config.yaml
n_layer: 11
d_model: 64
n_head: 1
n_kv_head: 1
head_dim: 32
d_mlp: 192
vocab_size: 8192
activation: "swiglu"
norm: "rmsnorm"
norm_place: "pre"
norm_eps: 1e-05
positions: "rope"
rope_base: 10000.0
rope_fraction: 1.0
qk_norm: false
attn_scale: 0.177
bias: "none"
tie_embeddings: true
parallel_block: false
init: "normal"
init_std_qkv: 0.0625
init_std_o: 0.0
init_std_up: 0.0625
init_std_down: 0.0
optimizer: "adamw"
lr: 0.005
beta1: 0.9
beta2: 0.95
weight_decay: 0.078
lr_head: 0.0105
grad_clip: 1.0
warmup_steps: 285
schedule: "wsd"
decay_fraction: 0.456
decay_shape: "sqrt"
final_lr_fraction: 0.1
batch_tokens: 32768
seq_len: 1024
doc_mask: true
train_tokens: 110400000
steps: 3370
dataset: "wikipedia_en"
Each number is 200 + 40 x the weight over its row's rms, rounded and kept within 0 to 999. Layers, rows and columns count from 0. The size before them is the row's rms in percent of the matrix's.

# layer 3 attention query, 32x64, rms 0.156, rows 0-31, columns 0-63
141,171,182,184,233,171,212,259,252,199,258,224,161,205,128,239,119,220,238,178,198,126,200,216,276,147,262,176,181,161,176,144,175,190,261,152,230,184,150,157,171,116,206,207,132,186,258,233,166,236,207,260,183,258,135,191,168,202,209,183,225,194,225,189,169
104,168,199,212,176,198,225,261,244,177,232,195,103,255,172,239,134,173,235,190,209,104,171,185,217,150,202,153,168,170,128,164,198,197,221,156,207,166,166,201,180,181,176,205,179,211,211,248,75,242,229,210,201,141,103,262,234,206,215,232,231,220,203,195,202
092,259,256,266,122,264,158,149,178,194,151,173,169,206,268,192,279,204,139,222,263,244,184,184,131,246,167,198,209,219,198,206,227,227,166,238,192,247,225,208,180,273,200,148,231,201,164,236,187,192,189,193,221,117,214,179,278,215,209,245,173,242,140,186,209
058,197,228,186,234,186,191,280,198,178,261,265,181,205,255,233,152,201,251,240,227,160,196,240,220,134,179,181,189,159,126,172,258,254,238,166,157,212,197,216,227,173,169,135,194,169,237,175,106,227,207,235,157,131,123,224,271,181,218,246,229,153,168,208,191
107,210,154,197,234,154,266,117,176,157,170,220,205,133,205,150,206,219,145,183,219,244,254,219,181,240,156,254,230,263,185,262,168,173,151,195,189,190,207,214,208,215,198,266,191,225,162,187,308,160,246,220,224,289,262,218,152,245,212,170,228,175,199,244,168
099,220,224,208,201,157,252,211,193,172,236,182,275,191,229,173,172,279,163,206,205,263,243,158,202,251,203,199,215,271,332,245,146,205,130,198,240,199,209,225,235,177,165,213,214,215,156,111,251,171,202,193,232,277,213,144,160,232,180,162,224,175,189,193,211
096,194,173,176,228,158,224,238,179,155,273,281,182,199,199,186,137,239,193,170,230,213,233,227,228,119,220,214,185,180,217,198,143,204,191,143,176,157,168,189,245,138,248,238,178,265,223,185,221,250,248,247,220,309,194,200,186,192,156,135,278,176,186,251,151
082,242,171,173,180,210,168,154,280,255,192,168,289,216,146,231,229,186,259,186,209,141,152,201,221,165,204,184,219,190,153,130,247,210,215,203,204,253,186,197,198,251,243,243,268,204,226,190,169,234,167,186,181,116,177,246,257,145,156,264,171,281,165,191,171
074,168,164,199,276,186,196,261,151,193,190,169,160,156,253,182,166,199,212,201,142,215,197,202,300,209,176,237,198,121,240,199,225,265,232,164,221,216,250,243,171,205,239,158,162,100,185,173,152,224,247,209,245,195,155,253,178,286,174,220,158,195,246,176,233
110,182,211,248,209,143,225,257,221,196,161,267,241,212,210,251,179,157,169,247,257,236,255,201,135,203,227,228,241,212,184,218,151,142,268,174,192,161,165,248,270,149,156,213,193,227,164,235,249,190,210,238,166,239,259,224,266,204,224,169,280,145,205,261,167
129,220,266,245,191,232,199,160,163,197,192,152,181,236,208,138,282,192,170,163,158,254,204,145,156,272,163,222,233,203,224,228,223,203,130,272,201,201,235,188,133,262,205,180,207,160,132,215,213,157,157,152,255,172,275,202,194,198,193,207,118,244,164,156,221
155,234,261,208,181,235,198,160,149,229,191,188,264,193,240,157,275,220,155,199,204,196,196,222,181,266,141,180,250,211,248,248,187,208,141,262,173,226,290,237,228,250,195,221,218,211,121,159,211,145,177,192,239,154,205,199,294,185,197,252,144,249,159,168,173
110,157,278,151,241,208,216,148,231,151,215,254,162,239,195,195,157,280,198,157,220,148,232,202,243,128,225,235,170,220,193,235,161,253,223,220,199,198,243,218,178,185,184,226,128,224,266,311,179,235,246,172,237,186,150,160,190,212,125,184,229,160,204,207,160
108,172,213,192,187,221,232,151,209,167,233,262,245,212,212,140,125,251,258,223,103,146,195,172,255,166,187,227,183,195,197,247,182,241,156,225,196,279,213,268,161,281,233,214,205,210,209,269,223,224,144,169,202,188,218,167,221,219,167,211,153,128,175,206,125
085,179,192,185,244,218,164,179,213,213,224,203,169,127,176,150,220,212,236,305,269,179,195,203,153,133,211,187,186,193,192,177,241,191,207,163,252,235,244,217,122,195,220,166,228,186,113,218,173,170,187,251,189,192,147,240,268,219,332,227,247,206,234,192,190
101,221,163,201,181,198,193,258,130,230,214,141,145,162,298,169,158,250,159,199,242,213,172,110,166,194,268,224,219,205,163,232,186,239,186,202,222,260,201,215,216,198,260,190,200,179,195,180,179,172,71,125,265,216,195,178,190,158,232,196,236,187,214,180,156
054,174,153,161,155,190,226,215,190,173,257,157,126,179,144,175,188,209,195,161,204,197,156,243,202,226,238,254,219,136,251,231,215,280,245,226,211,142,180,153,126,126,208,212,152,148,260,236,253,177,201,142,210,241,178,112,173,199,185,164,193,185,153,146,210
079,188,192,223,159,221,179,241,238,210,207,217,126,219,148,276,176,209,210,198,299,126,208,231,243,200,237,181,167,158,196,167,183,223,269,165,210,161,190,160,141,149,208,207,142,221,233,287,136,208,226,224,145,201,115,144,213,174,198,247,261,230,160,195,205
095,259,221,236,229,190,170,142,135,235,132,261,242,148,273,162,247,208,132,200,238,279,227,188,170,210,154,232,221,261,225,230,181,181,160,233,177,244,236,227,234,223,237,213,207,200,152,169,299,142,174,238,225,234,259,159,169,203,191,156,180,172,186,226,206
115,173,166,174,254,160,202,229,191,188,256,249,164,179,176,232,128,193,202,189,211,152,220,201,274,122,246,205,195,209,186,182,199,196,284,127,230,150,146,187,208,122,226,213,173,209,259,210,218,186,247,261,172,278,188,176,152,189,222,139,250,129,236,216,144
082,252,194,213,166,256,242,153,261,252,142,174,289,238,205,181,245,239,191,218,172,268,207,212,199,290,176,211,222,212,239,216,209,215,146,296,226,238,240,192,228,249,194,253,206,236,126,175,245,239,174,163,216,239,210,174,189,184,178,230,172,257,148,197,260
080,244,194,211,157,194,176,225,188,215,188,142,237,195,192,184,240,212,224,201,181,177,131,200,210,219,232,165,193,193,285,146,198,196,181,242,224,233,261,214,185,217,190,136,251,191,204,161,138,248,117,139,215,111,201,215,295,195,115,263,155,245,180,143,229
081,226,204,199,164,212,179,196,173,184,142,169,216,151,242,214,196,253,229,194,194,283,188,191,150,277,242,161,229,278,205,217,229,160,211,241,217,227,169,158,239,201,298,285,206,253,237,241,265,163,121,175,252,267,241,213,137,218,215,201,162,180,192,203,203
093,247,287,194,147,242,160,90,198,244,179,200,233,238,233,141,239,240,188,229,220,232,226,230,150,220,172,176,197,230,207,210,206,250,107,226,129,239,244,230,206,290,235,225,220,188,123,229,197,202,176,144,161,161,247,179,206,192,241,195,169,228,176,209,189
085,202,132,160,136,220,160,205,255,247,220,143,125,209,137,222,153,208,182,149,170,208,131,213,248,163,279,237,195,152,218,196,241,258,225,214,194,211,206,179,141,156,238,190,196,166,252,212,133,245,166,264,194,174,107,208,195,182,187,233,177,211,198,137,232
081,263,198,170,208,205,120,159,276,223,148,266,193,136,166,233,204,196,117,182,231,213,191,219,241,195,242,225,191,191,282,170,235,208,213,178,242,125,206,175,169,125,175,237,232,141,187,226,205,207,306,233,152,201,212,151,203,246,160,226,197,177,235,159,212
090,179,209,208,198,152,262,234,241,159,206,258,232,199,171,208,156,195,212,229,248,196,198,223,234,183,235,210,208,236,270,221,182,127,264,160,212,240,197,270,219,86,157,192,225,247,205,206,203,194,221,247,195,253,178,185,271,249,225,168,309,149,191,256,171
072,249,254,133,174,222,160,146,231,277,160,238,281,153,235,228,231,240,183,225,131,219,230,239,159,189,207,191,184,225,205,216,237,263,239,160,177,187,191,210,214,244,136,250,202,197,200,204,289,197,228,128,145,202,184,189,146,264,131,201,177,248,212,154,204
115,201,260,282,188,202,237,300,175,134,191,225,241,226,221,180,230,256,199,130,218,200,184,112,216,192,215,147,207,228,238,139,133,239,166,241,166,226,240,290,222,188,221,232,209,280,178,206,236,166,203,250,183,202,210,251,210,200,213,192,250,246,156,183,222
117,262,137,201,214,191,229,230,186,171,231,162,212,190,195,167,267,200,195,224,239,225,162,204,250,267,162,225,130,202,284,163,205,183,134,189,242,183,247,123,187,196,163,199,225,207,159,123,175,115,242,201,282,203,209,217,147,169,232,229,199,233,118,215,161
120,191,212,208,234,226,183,134,165,199,208,219,199,189,235,147,270,232,207,252,166,144,193,133,219,226,235,151,217,169,188,207,143,186,211,229,259,151,168,176,84,198,202,202,274,225,182,261,179,252,183,208,236,177,259,138,224,222,163,240,202,148,100,235,199
114,113,204,178,185,164,255,149,191,223,279,254,199,203,153,172,135,227,180,231,247,157,255,202,240,127,221,277,178,172,230,214,183,198,212,176,175,184,241,205,240,185,179,187,142,158,213,254,226,151,183,178,244,229,256,211,199,113,238,144,251,183,249,191,138
# layer 3 attention key, 32x64, rms 0.161, rows 0-31, columns 0-63
109,253,162,208,189,183,226,149,194,200,177,231,265,224,210,178,163,237,198,262,187,261,229,226,171,118,143,248,81,262,227,216,202,126,183,134,163,249,180,215,208,220,191,213,221,197,200,210,188,214,224,181,183,286,237,204,175,229,163,158,200,209,218,287,134
099,172,214,213,244,153,207,165,133,173,194,240,227,224,220,189,196,197,186,292,173,148,277,226,197,144,158,215,176,230,279,219,204,167,217,155,177,192,223,265,234,237,186,313,240,160,260,220,168,168,234,258,216,251,236,184,230,213,227,222,156,158,217,255,140
074,97,225,178,212,215,154,231,217,215,191,144,192,204,179,161,202,129,152,189,188,89,164,179,186,235,127,190,307,147,213,221,198,215,156,254,213,132,222,167,123,176,233,201,203,182,188,187,173,164,173,204,183,186,170,188,204,156,190,248,175,181,169,144,267
065,191,116,247,168,200,213,150,253,156,212,185,268,222,200,162,175,197,233,237,139,285,248,187,203,155,161,212,130,269,172,238,227,199,206,174,212,245,191,203,223,243,213,193,228,232,168,186,236,222,221,135,144,273,277,188,178,184,158,131,229,194,208,276,165
104,259,215,188,177,207,153,288,230,264,222,173,176,161,160,194,290,222,201,167,165,257,162,263,177,209,263,198,234,223,189,155,167,199,229,237,187,199,165,157,253,170,189,153,138,242,132,185,233,238,174,160,181,174,141,264,133,256,209,173,252,237,200,180,230
090,221,213,223,168,314,137,277,244,253,199,124,163,243,174,173,254,170,228,125,132,225,129,241,180,204,219,163,230,162,144,169,184,229,253,234,214,175,184,188,228,209,230,162,155,213,212,214,154,196,155,185,184,155,150,167,130,232,207,189,245,230,203,198,210
085,250,188,212,182,246,200,235,223,264,112,232,246,173,206,147,198,176,193,185,145,336,231,177,179,176,193,273,162,211,135,212,216,192,195,166,217,204,175,204,207,204,227,166,227,187,154,244,243,192,120,148,194,232,157,240,158,228,151,127,220,195,239,257,210
097,203,189,176,219,258,162,179,195,197,200,259,196,160,254,209,185,206,173,211,232,196,176,153,203,245,171,184,266,146,128,171,235,230,176,270,235,150,229,230,121,217,249,235,192,169,202,225,137,187,214,202,261,162,145,215,225,204,234,226,86,254,184,107,241
104,164,151,218,184,197,257,215,190,159,201,222,124,258,165,187,186,167,235,262,227,170,186,202,286,205,257,198,182,256,211,315,185,216,210,247,206,258,237,180,162,204,217,185,269,198,228,237,135,283,232,223,215,209,214,173,217,156,194,221,223,118,163,232,142
085,239,211,196,205,240,143,221,198,257,261,178,235,242,174,267,207,162,218,171,199,217,182,221,92,210,186,194,257,196,134,209,242,194,219,200,239,103,153,165,227,126,180,185,202,112,230,173,238,242,202,229,143,179,242,182,236,215,256,184,277,158,235,213,200
079,239,176,235,220,167,239,193,247,201,105,225,197,168,186,183,182,244,242,230,162,242,200,218,189,181,157,217,147,228,265,191,164,122,184,104,167,253,175,200,256,228,146,193,204,222,178,156,266,227,173,211,203,238,170,222,201,292,99,139,202,230,182,216,195
069,209,223,187,211,238,207,227,228,182,259,260,228,197,273,172,170,226,214,190,212,259,211,163,181,242,162,221,197,220,108,174,222,191,176,118,205,186,163,82,180,202,170,229,271,250,155,193,255,254,220,200,223,197,189,235,215,276,195,103,253,184,236,223,186
107,281,232,211,193,212,197,157,175,231,231,184,148,188,215,147,211,232,146,192,202,129,236,183,185,198,147,144,252,259,181,222,179,291,198,182,197,254,214,192,121,197,236,238,239,205,149,271,189,194,126,179,233,181,208,240,198,123,136,192,205,225,110,182,167
105,267,183,185,180,154,219,192,229,220,181,216,174,227,139,231,193,245,193,179,194,176,216,229,120,118,204,190,180,265,166,192,138,222,187,140,205,251,195,228,138,177,229,213,163,163,297,246,153,218,127,238,150,205,225,198,154,232,175,181,283,198,129,246,239
089,169,224,118,194,215,151,237,190,184,239,232,161,253,291,164,162,180,171,208,290,207,215,169,207,254,171,172,224,209,250,260,199,217,249,232,268,173,228,216,229,214,269,163,197,204,171,140,135,205,237,235,217,199,171,236,265,254,248,236,164,134,244,205,180
098,226,137,159,212,212,251,161,172,146,214,169,202,182,219,161,129,258,219,147,193,211,222,198,190,240,155,103,238,220,193,197,279,191,212,148,135,194,195,146,212,231,250,295,239,230,207,122,209,235,243,187,180,227,139,239,199,264,197,198,203,231,251,208,154
085,213,155,241,217,161,218,158,288,178,216,257,243,189,134,225,107,239,187,227,203,187,196,182,211,153,199,225,105,206,189,188,177,113,217,148,202,282,154,219,169,194,244,202,179,238,266,203,209,242,194,277,180,259,198,176,184,242,164,140,232,178,206,235,171
075,166,148,225,230,146,254,148,232,172,163,196,267,172,143,182,145,137,169,245,240,167,228,238,180,158,154,247,127,252,249,199,189,124,188,179,162,222,147,215,182,210,218,217,193,219,219,174,189,152,173,172,246,260,269,207,173,229,127,155,221,144,210,247,161
098,228,223,211,199,220,156,247,234,228,259,156,161,177,176,186,255,232,196,159,157,200,176,199,202,298,220,228,258,187,134,202,177,251,147,273,220,219,192,138,226,184,200,78,147,256,136,191,249,234,199,162,202,175,205,210,161,189,228,180,251,215,240,181,265
106,196,178,191,183,146,244,199,257,206,159,229,234,152,169,213,216,196,207,171,162,289,229,248,197,198,216,267,145,227,202,187,194,173,192,174,238,251,170,152,265,202,169,160,168,246,160,140,286,231,202,154,171,200,211,214,164,239,144,122,281,211,247,255,266
087,232,230,198,175,260,183,156,160,205,232,135,162,216,203,171,169,238,129,172,262,183,151,184,173,209,222,152,241,240,215,180,206,216,211,241,196,138,235,223,138,179,242,208,209,133,181,253,131,177,97,241,261,166,152,223,183,203,232,242,170,230,169,166,110
089,138,158,201,227,193,172,166,176,181,210,213,172,230,247,181,185,205,216,225,239,131,212,181,243,221,184,146,232,190,184,229,224,222,237,239,137,194,223,240,149,241,203,253,264,159,249,240,139,197,244,256,189,238,197,112,233,103,246,248,154,147,119,165,179
100,249,215,150,172,244,204,231,202,152,310,171,181,237,246,154,235,231,229,164,235,167,158,249,188,227,197,154,275,178,152,182,226,240,186,242,179,195,224,166,161,149,187,201,205,175,198,130,181,228,257,211,173,93,119,189,199,223,241,237,182,217,209,126,185
077,227,157,157,175,243,161,264,250,265,215,197,169,189,149,195,243,179,194,156,216,226,129,197,131,198,229,137,170,200,171,184,204,218,255,265,203,186,227,233,223,189,230,117,162,211,227,217,174,197,206,171,210,218,218,181,80,204,177,220,165,294,285,178,168
069,161,134,230,206,162,242,146,191,136,109,238,191,129,245,173,182,205,204,231,211,156,250,183,266,207,233,178,178,173,252,191,215,211,193,159,152,233,245,222,202,265,122,270,201,249,152,228,131,167,195,241,222,218,160,222,229,212,158,269,159,233,155,218,191
116,154,225,190,215,231,164,153,165,219,250,261,183,185,267,165,258,219,191,202,179,178,162,129,204,283,152,133,251,202,141,201,186,284,156,208,161,178,238,153,146,233,160,199,265,198,120,246,207,209,240,215,254,189,200,178,217,144,211,217,156,203,163,141,183
140,181,177,174,183,140,213,213,238,211,194,231,224,211,185,240,172,162,227,256,204,244,256,257,162,164,182,262,133,207,189,241,224,106,264,137,206,256,152,206,227,182,155,183,211,184,222,177,228,218,217,211,157,237,260,202,227,255,167,122,305,165,208,267,210
184,200,163,155,165,121,220,177,244,200,178,205,249,223,175,224,198,194,187,246,218,252,264,199,161,154,206,260,104,194,186,221,194,141,249,107,202,261,149,219,228,177,204,213,196,211,233,193,271,219,185,164,146,210,252,232,228,222,153,161,296,183,232,263,194
108,195,203,177,138,168,274,133,175,225,237,238,241,242,260,230,182,189,237,149,208,150,184,198,191,128,103,190,231,178,131,181,190,198,139,185,167,203,197,189,156,199,182,248,292,220,105,205,227,212,197,213,143,150,258,187,209,181,223,171,227,139,175,185,171
110,217,152,228,210,226,270,272,175,206,195,257,214,165,182,217,136,154,232,227,235,262,205,250,261,249,225,197,142,229,264,251,251,179,221,274,195,171,204,192,190,160,252,150,210,264,222,174,193,190,235,184,227,237,241,190,159,180,240,218,194,163,121,293,164
113,231,250,248,228,150,186,208,137,165,269,211,197,191,143,158,253,259,195,171,111,231,223,283,162,242,204,187,225,258,191,232,206,145,247,150,221,190,200,189,135,251,150,112,155,151,241,176,216,246,248,225,234,232,223,199,208,195,188,197,202,217,134,218,217
103,261,152,226,186,279,208,184,209,246,198,246,164,188,270,163,148,265,150,181,254,211,193,169,200,205,154,144,248,195,211,201,185,265,136,204,176,138,203,180,184,156,290,238,220,215,162,228,225,217,217,222,220,136,168,194,249,209,287,201,265,146,163,176,172
# layer 3 attention value, 32x64, rms 0.169, rows 0-22, columns 0-63
099,176,220,190,269,177,232,237,199,213,225,152,209,243,254,226,196,183,154,206,50,205,283,240,181,194,148,185,184,194,171,151,249,182,167,172,230,174,197,169,166,212,182,205,254,262,204,184,227,221,195,201,213,134,321,172,189,155,180,222,186,175,147,200,231
104,195,243,258,95,219,184,178,207,238,224,197,149,207,188,160,103,214,191,176,130,221,219,155,191,163,236,168,199,197,217,162,273,238,223,260,225,219,179,244,144,236,260,213,192,244,220,220,186,160,208,210,137,252,254,133,190,257,235,140,206,231,199,252,154
108,85,248,109,255,187,256,176,154,131,280,147,150,241,191,215,150,146,221,258,226,171,231,182,174,154,160,269,210,165,186,156,218,219,212,192,159,245,232,225,214,169,183,260,197,180,246,174,153,176,175,200,146,179,189,208,207,216,183,234,187,240,232,178,203
092,111,224,233,258,188,198,181,272,282,175,231,202,229,214,231,205,225,203,151,216,219,159,289,196,234,214,161,190,281,210,219,187,174,197,186,214,124,220,101,230,201,290,211,139,190,215,168,211,202,183,232,223,235,192,175,176,253,193,248,212,200,281,164,234
095,209,193,165,167,208,212,193,267,230,222,222,171,265,191,230,201,195,249,142,238,184,142,193,156,180,117,166,160,277,160,164,168,151,137,238,259,194,125,201,149,218,180,197,211,306,227,245,165,275,261,229,182,168,173,220,154,209,221,220,211,219,177,219,241
102,204,284,157,93,157,178,182,150,186,209,244,170,218,175,115,209,240,195,191,210,195,106,212,176,174,218,246,132,167,237,216,226,240,112,216,229,223,221,176,190,166,192,182,102,207,216,205,174,235,222,151,246,232,185,198,175,213,198,268,219,243,169,191,149
098,191,149,211,179,201,213,162,231,186,181,257,179,125,173,285,175,251,151,231,196,211,208,267,217,192,256,234,238,173,220,248,215,257,159,206,215,118,170,168,176,177,197,193,195,224,162,222,183,106,224,151,205,178,189,149,160,118,234,101,205,163,143,175,211
091,232,182,216,268,187,185,204,162,201,254,108,301,198,142,182,223,131,183,169,322,177,211,254,151,217,169,245,187,189,186,185,148,175,177,238,221,177,189,290,201,198,239,171,217,231,223,148,209,132,196,191,237,221,210,223,256,170,220,200,188,228,140,201,214
094,235,169,205,179,231,214,198,263,168,152,271,215,229,180,229,200,157,247,145,227,274,227,158,236,179,152,185,249,207,176,195,162,230,189,161,55,246,229,223,223,214,220,226,185,262,210,191,214,195,245,140,166,253,226,225,189,200,202,195,211,83,196,229,205
107,181,196,162,202,139,244,229,276,209,238,179,159,184,243,174,212,228,181,211,276,199,150,82,253,196,202,212,180,191,233,141,206,244,228,144,229,230,202,222,278,219,173,206,161,214,248,219,222,288,205,206,262,177,247,174,207,206,171,215,215,296,229,171,249
111,232,144,163,105,295,221,211,167,192,172,151,202,166,128,169,189,142,209,197,159,215,124,176,207,247,167,201,184,136,154,220,262,200,242,157,186,244,205,190,160,213,200,259,273,156,196,188,228,121,150,172,220,228,185,209,230,174,179,233,218,236,134,229,219
094,180,264,208,240,240,225,164,174,290,142,287,204,228,148,192,246,194,214,130,218,198,182,250,161,191,223,230,215,216,198,153,248,146,261,213,213,221,267,291,185,205,153,224,169,155,233,239,208,150,167,230,181,227,140,194,200,142,124,214,229,179,245,201,213
087,176,157,122,126,164,226,163,260,230,193,170,241,206,258,180,186,128,174,201,258,212,160,223,138,226,131,162,213,237,212,234,197,199,171,241,202,165,114,231,251,213,229,185,198,243,201,150,213,222,185,271,110,187,184,194,202,156,142,210,184,180,239,160,271
102,196,232,221,140,147,182,225,50,125,210,161,184,254,214,162,174,160,172,189,246,205,243,159,181,182,175,191,204,157,209,162,241,150,213,204,236,286,210,238,112,167,176,231,148,160,190,216,147,173,214,248,184,251,240,192,202,229,188,200,173,195,234,206,250
102,227,151,130,152,215,145,227,199,197,230,236,204,199,81,140,197,220,243,215,169,237,201,119,253,183,213,205,196,172,92,215,221,240,233,217,190,210,184,260,122,211,202,145,204,263,182,196,203,202,173,239,191,177,178,221,199,182,256,91,210,208,186,185,192
094,182,189,134,206,226,256,220,199,217,254,188,146,122,164,191,160,106,274,191,220,217,203,231,245,184,168,258,229,153,157,308,210,174,213,220,138,232,146,231,206,268,209,176,176,217,186,197,213,295,208,206,203,216,152,259,205,199,214,144,185,213,211,252,221
095,281,236,262,173,220,249,228,231,209,190,239,266,289,167,177,149,104,235,196,198,164,241,177,193,180,141,221,193,206,127,179,236,142,193,221,196,233,175,231,218,240,212,213,138,252,209,142,232,193,220,143,184,209,202,302,178,183,227,225,181,233,235,226,247
105,171,199,167,211,132,200,179,280,225,177,190,138,184,196,169,191,145,186,125,220,170,247,115,242,239,223,215,199,136,149,262,240,187,235,227,191,220,190,219,237,199,252,209,184,211,185,255,229,194,261,245,177,163,262,207,160,127,239,257,215,191,139,179,286
098,208,151,257,241,223,267,246,169,260,123,236,159,177,179,221,173,188,207,197,216,245,208,193,159,214,158,212,213,250,237,212,202,186,184,162,215,215,130,154,120,241,147,239,164,213,210,218,230,194,205,164,146,240,147,170,64,242,151,187,188,213,177,233,255
099,135,270,228,149,159,175,219,172,182,207,131,180,153,238,209,200,264,191,202,214,209,252,174,173,157,205,274,217,119,240,225,193,220,249,209,226,211,213,253,239,176,212,168,113,159,235,203,256,138,153,90,188,231,233,146,220,216,175,210,173,182,234,184,237
101,229,164,159,106,215,192,214,217,194,268,217,192,89,203,233,213,257,137,203,161,229,162,149,181,181,187,215,209,138,203,201,160,250,224,179,207,222,229,261,201,209,164,145,202,252,253,186,189,165,154,151,214,228,196,118,250,166,134,196,220,182,258,158,139
093,199,192,231,212,198,237,208,126,181,230,226,244,229,203,277,172,150,176,285,212,189,136,240,196,159,200,223,190,123,196,170,274,246,156,177,281,142,164,147,133,223,198,199,192,248,170,145,179,248,194,153,204,193,195,210,193,142,234,126,194,238,184,220,265
105,147,133,160,231,199,94,182,239,225,185,90,130,189,189,139,242,171,193,132,195,216,217,172,227,195,232,186,192,261,178,257,128,212,238,236,209,135,146,221,199,191,221,214,244,232,225,248,194,200,220,217,167,141,160,136,210,178,251,208,209,219,172,187,161
# layer 3 attention output (transposed), 32x64, rms 0.166, rows 0-21, columns 0-63
095,209,220,197,244,208,199,224,206,207,236,164,186,220,171,218,226,175,155,249,143,201,239,249,224,155,233,185,214,101,145,163,180,171,214,205,237,95,179,129,176,266,213,226,254,237,239,171,248,243,176,230,188,178,280,267,164,137,163,223,205,262,161,155,211
108,200,208,215,176,228,154,182,146,240,214,236,142,164,66,175,127,250,189,104,165,209,213,149,193,120,171,134,180,203,228,155,183,191,193,243,183,196,181,217,184,248,200,203,163,157,222,196,226,184,200,172,151,226,219,249,165,216,142,189,133,237,223,259,230
092,123,236,145,254,175,234,117,167,167,257,207,199,209,185,206,175,196,164,255,205,179,259,215,150,90,161,227,276,260,160,158,187,221,207,160,156,251,239,255,208,246,157,220,241,222,207,210,227,181,172,230,200,197,171,188,308,218,188,221,160,208,186,202,194
090,121,232,208,232,169,204,295,245,183,154,267,200,212,274,176,242,173,150,190,190,208,124,243,204,267,231,161,188,227,213,169,183,216,184,178,235,161,224,199,212,237,260,155,171,254,154,195,172,191,265,190,290,249,212,139,191,264,196,174,218,188,265,182,208
095,212,180,246,175,211,201,190,228,223,175,199,102,185,162,239,235,151,212,166,244,175,119,231,226,210,181,150,163,210,176,192,179,192,163,287,212,189,180,137,142,194,215,208,212,288,252,214,227,211,212,219,206,140,191,281,149,215,274,262,165,254,153,218,266
105,171,235,164,142,132,219,239,105,259,282,225,157,245,231,155,219,250,206,193,202,260,113,221,181,203,192,203,150,210,186,253,232,209,169,163,164,248,256,217,246,178,201,196,171,242,216,225,122,181,247,160,230,197,193,185,199,163,200,233,225,285,142,214,195
101,223,195,200,218,150,213,131,181,192,203,204,153,153,175,236,141,270,210,197,193,301,233,239,185,247,243,193,188,158,201,211,262,207,113,183,234,150,160,191,246,144,221,240,201,145,171,199,234,159,210,191,218,190,163,185,218,186,182,78,262,164,163,138,217
087,175,152,211,247,211,193,155,244,209,285,161,324,177,181,144,198,128,195,171,255,132,198,209,201,241,133,230,201,97,202,177,161,184,169,219,254,188,152,240,189,228,216,177,166,217,258,196,180,155,171,222,208,192,197,231,245,212,252,192,220,182,186,190,128
094,346,159,195,211,234,187,177,219,192,122,230,186,176,167,227,201,167,205,121,209,197,209,233,230,191,207,190,172,246,201,164,232,240,153,234,100,214,235,200,176,192,188,191,210,194,175,247,300,200,216,224,128,224,189,146,209,206,206,223,164,104,172,209,182
107,216,190,180,141,137,253,235,225,194,207,201,179,199,227,205,242,255,152,232,244,195,152,76,272,193,193,200,210,257,182,160,167,281,249,167,189,229,195,193,271,250,218,232,167,246,235,258,206,254,204,228,185,221,224,163,221,205,157,232,189,280,198,156,254
116,220,149,176,144,311,247,154,240,245,196,177,230,219,150,214,134,166,209,160,139,169,165,148,186,237,128,227,151,192,176,213,228,152,225,206,174,204,249,222,213,167,210,238,263,139,218,162,158,140,158,240,178,207,190,160,192,124,181,249,179,219,177,262,189
098,200,270,186,224,203,171,165,140,241,179,259,204,203,254,107,243,187,157,169,177,164,132,238,169,274,193,231,277,219,199,150,271,172,239,190,257,249,216,238,152,222,153,156,201,200,167,228,247,141,185,167,171,240,161,150,255,160,191,163,207,198,234,195,178
085,125,167,211,157,163,194,151,308,183,126,131,208,220,176,186,189,107,153,185,230,176,186,210,202,192,187,183,157,176,199,217,186,233,146,281,201,172,186,236,232,164,221,200,168,265,208,174,256,212,180,198,149,171,194,174,162,241,244,263,166,163,239,150,272
106,133,177,254,225,172,185,237,111,234,247,193,186,221,148,150,227,173,180,209,215,210,200,238,220,82,192,177,291,128,206,231,160,138,310,189,167,267,224,239,214,175,161,215,196,172,161,233,178,184,169,197,197,235,226,229,234,189,155,226,196,212,220,228,209
103,247,144,193,123,236,161,175,154,223,144,159,198,196,50,206,170,235,191,197,162,210,225,122,250,211,211,196,172,225,188,206,186,179,181,199,203,264,189,228,134,157,192,253,190,220,188,170,233,202,171,217,191,175,149,229,175,150,268,110,191,235,155,226,213
100,229,160,191,195,239,207,164,223,213,151,138,183,171,143,234,182,175,215,145,197,186,207,155,231,156,129,267,209,243,169,256,219,205,143,264,152,223,181,217,190,267,213,199,184,221,206,178,221,276,147,200,198,242,122,204,135,232,255,187,84,180,203,254,214
092,240,142,259,246,227,204,194,208,263,167,232,221,226,154,193,245,138,163,186,162,122,219,214,272,149,112,233,160,212,158,196,225,187,176,289,191,206,154,194,187,260,169,144,159,218,226,236,257,178,223,194,189,221,220,219,168,204,251,263,118,183,193,245,194
110,186,211,202,199,130,195,204,186,141,146,168,121,222,228,153,183,159,187,160,175,207,229,83,211,287,230,212,168,158,90,205,212,185,209,201,172,212,226,175,268,244,208,203,177,203,197,203,257,251,250,281,183,244,179,203,223,197,178,240,229,185,139,187,246
097,221,155,285,248,264,256,247,229,245,116,210,135,147,152,232,192,150,212,201,208,226,129,226,224,173,165,227,174,182,247,226,213,203,199,279,163,173,135,155,188,238,199,226,196,199,206,206,233,172,171,187,188,235,162,203,79,236,179,221,155,219,170,196,232
102,144,248,188,216,143,183,240,177,179,240,190,220,211,218,164,240,275,217,181,176,209,218,153,176,123,194,275,222,137,219,225,163,159,231,120,215,195,201,262,266,194,182,241,129,218,167,258,221,143,176,126,162,256,204,163,228,234,110,175,187,182,203,191,208
098,261,193,151,118,152,213,181,164,214,239,194,185,201,188,209,211,304,171,118,180,224,209,142,163,178,194,185,208,196,232,220,169,183,180,139,229,221,192,254,209,126,203,248,217,242,237,229,235,169,151,166,134,191,201,100,223,148,165,175,222,180,220,108,204
099,199,154,224,244,196,248,140,205,274,230,247,229,190,92,285,188,246,132,247,201,195,205,247,238,130,147,212,203,125,207,207,244,233,134,200,214,156,188,181,215,219,193,236,226,175,195,201,209,239,166,207,228,168,166,274,187,154,238,168,179,233,206,225,273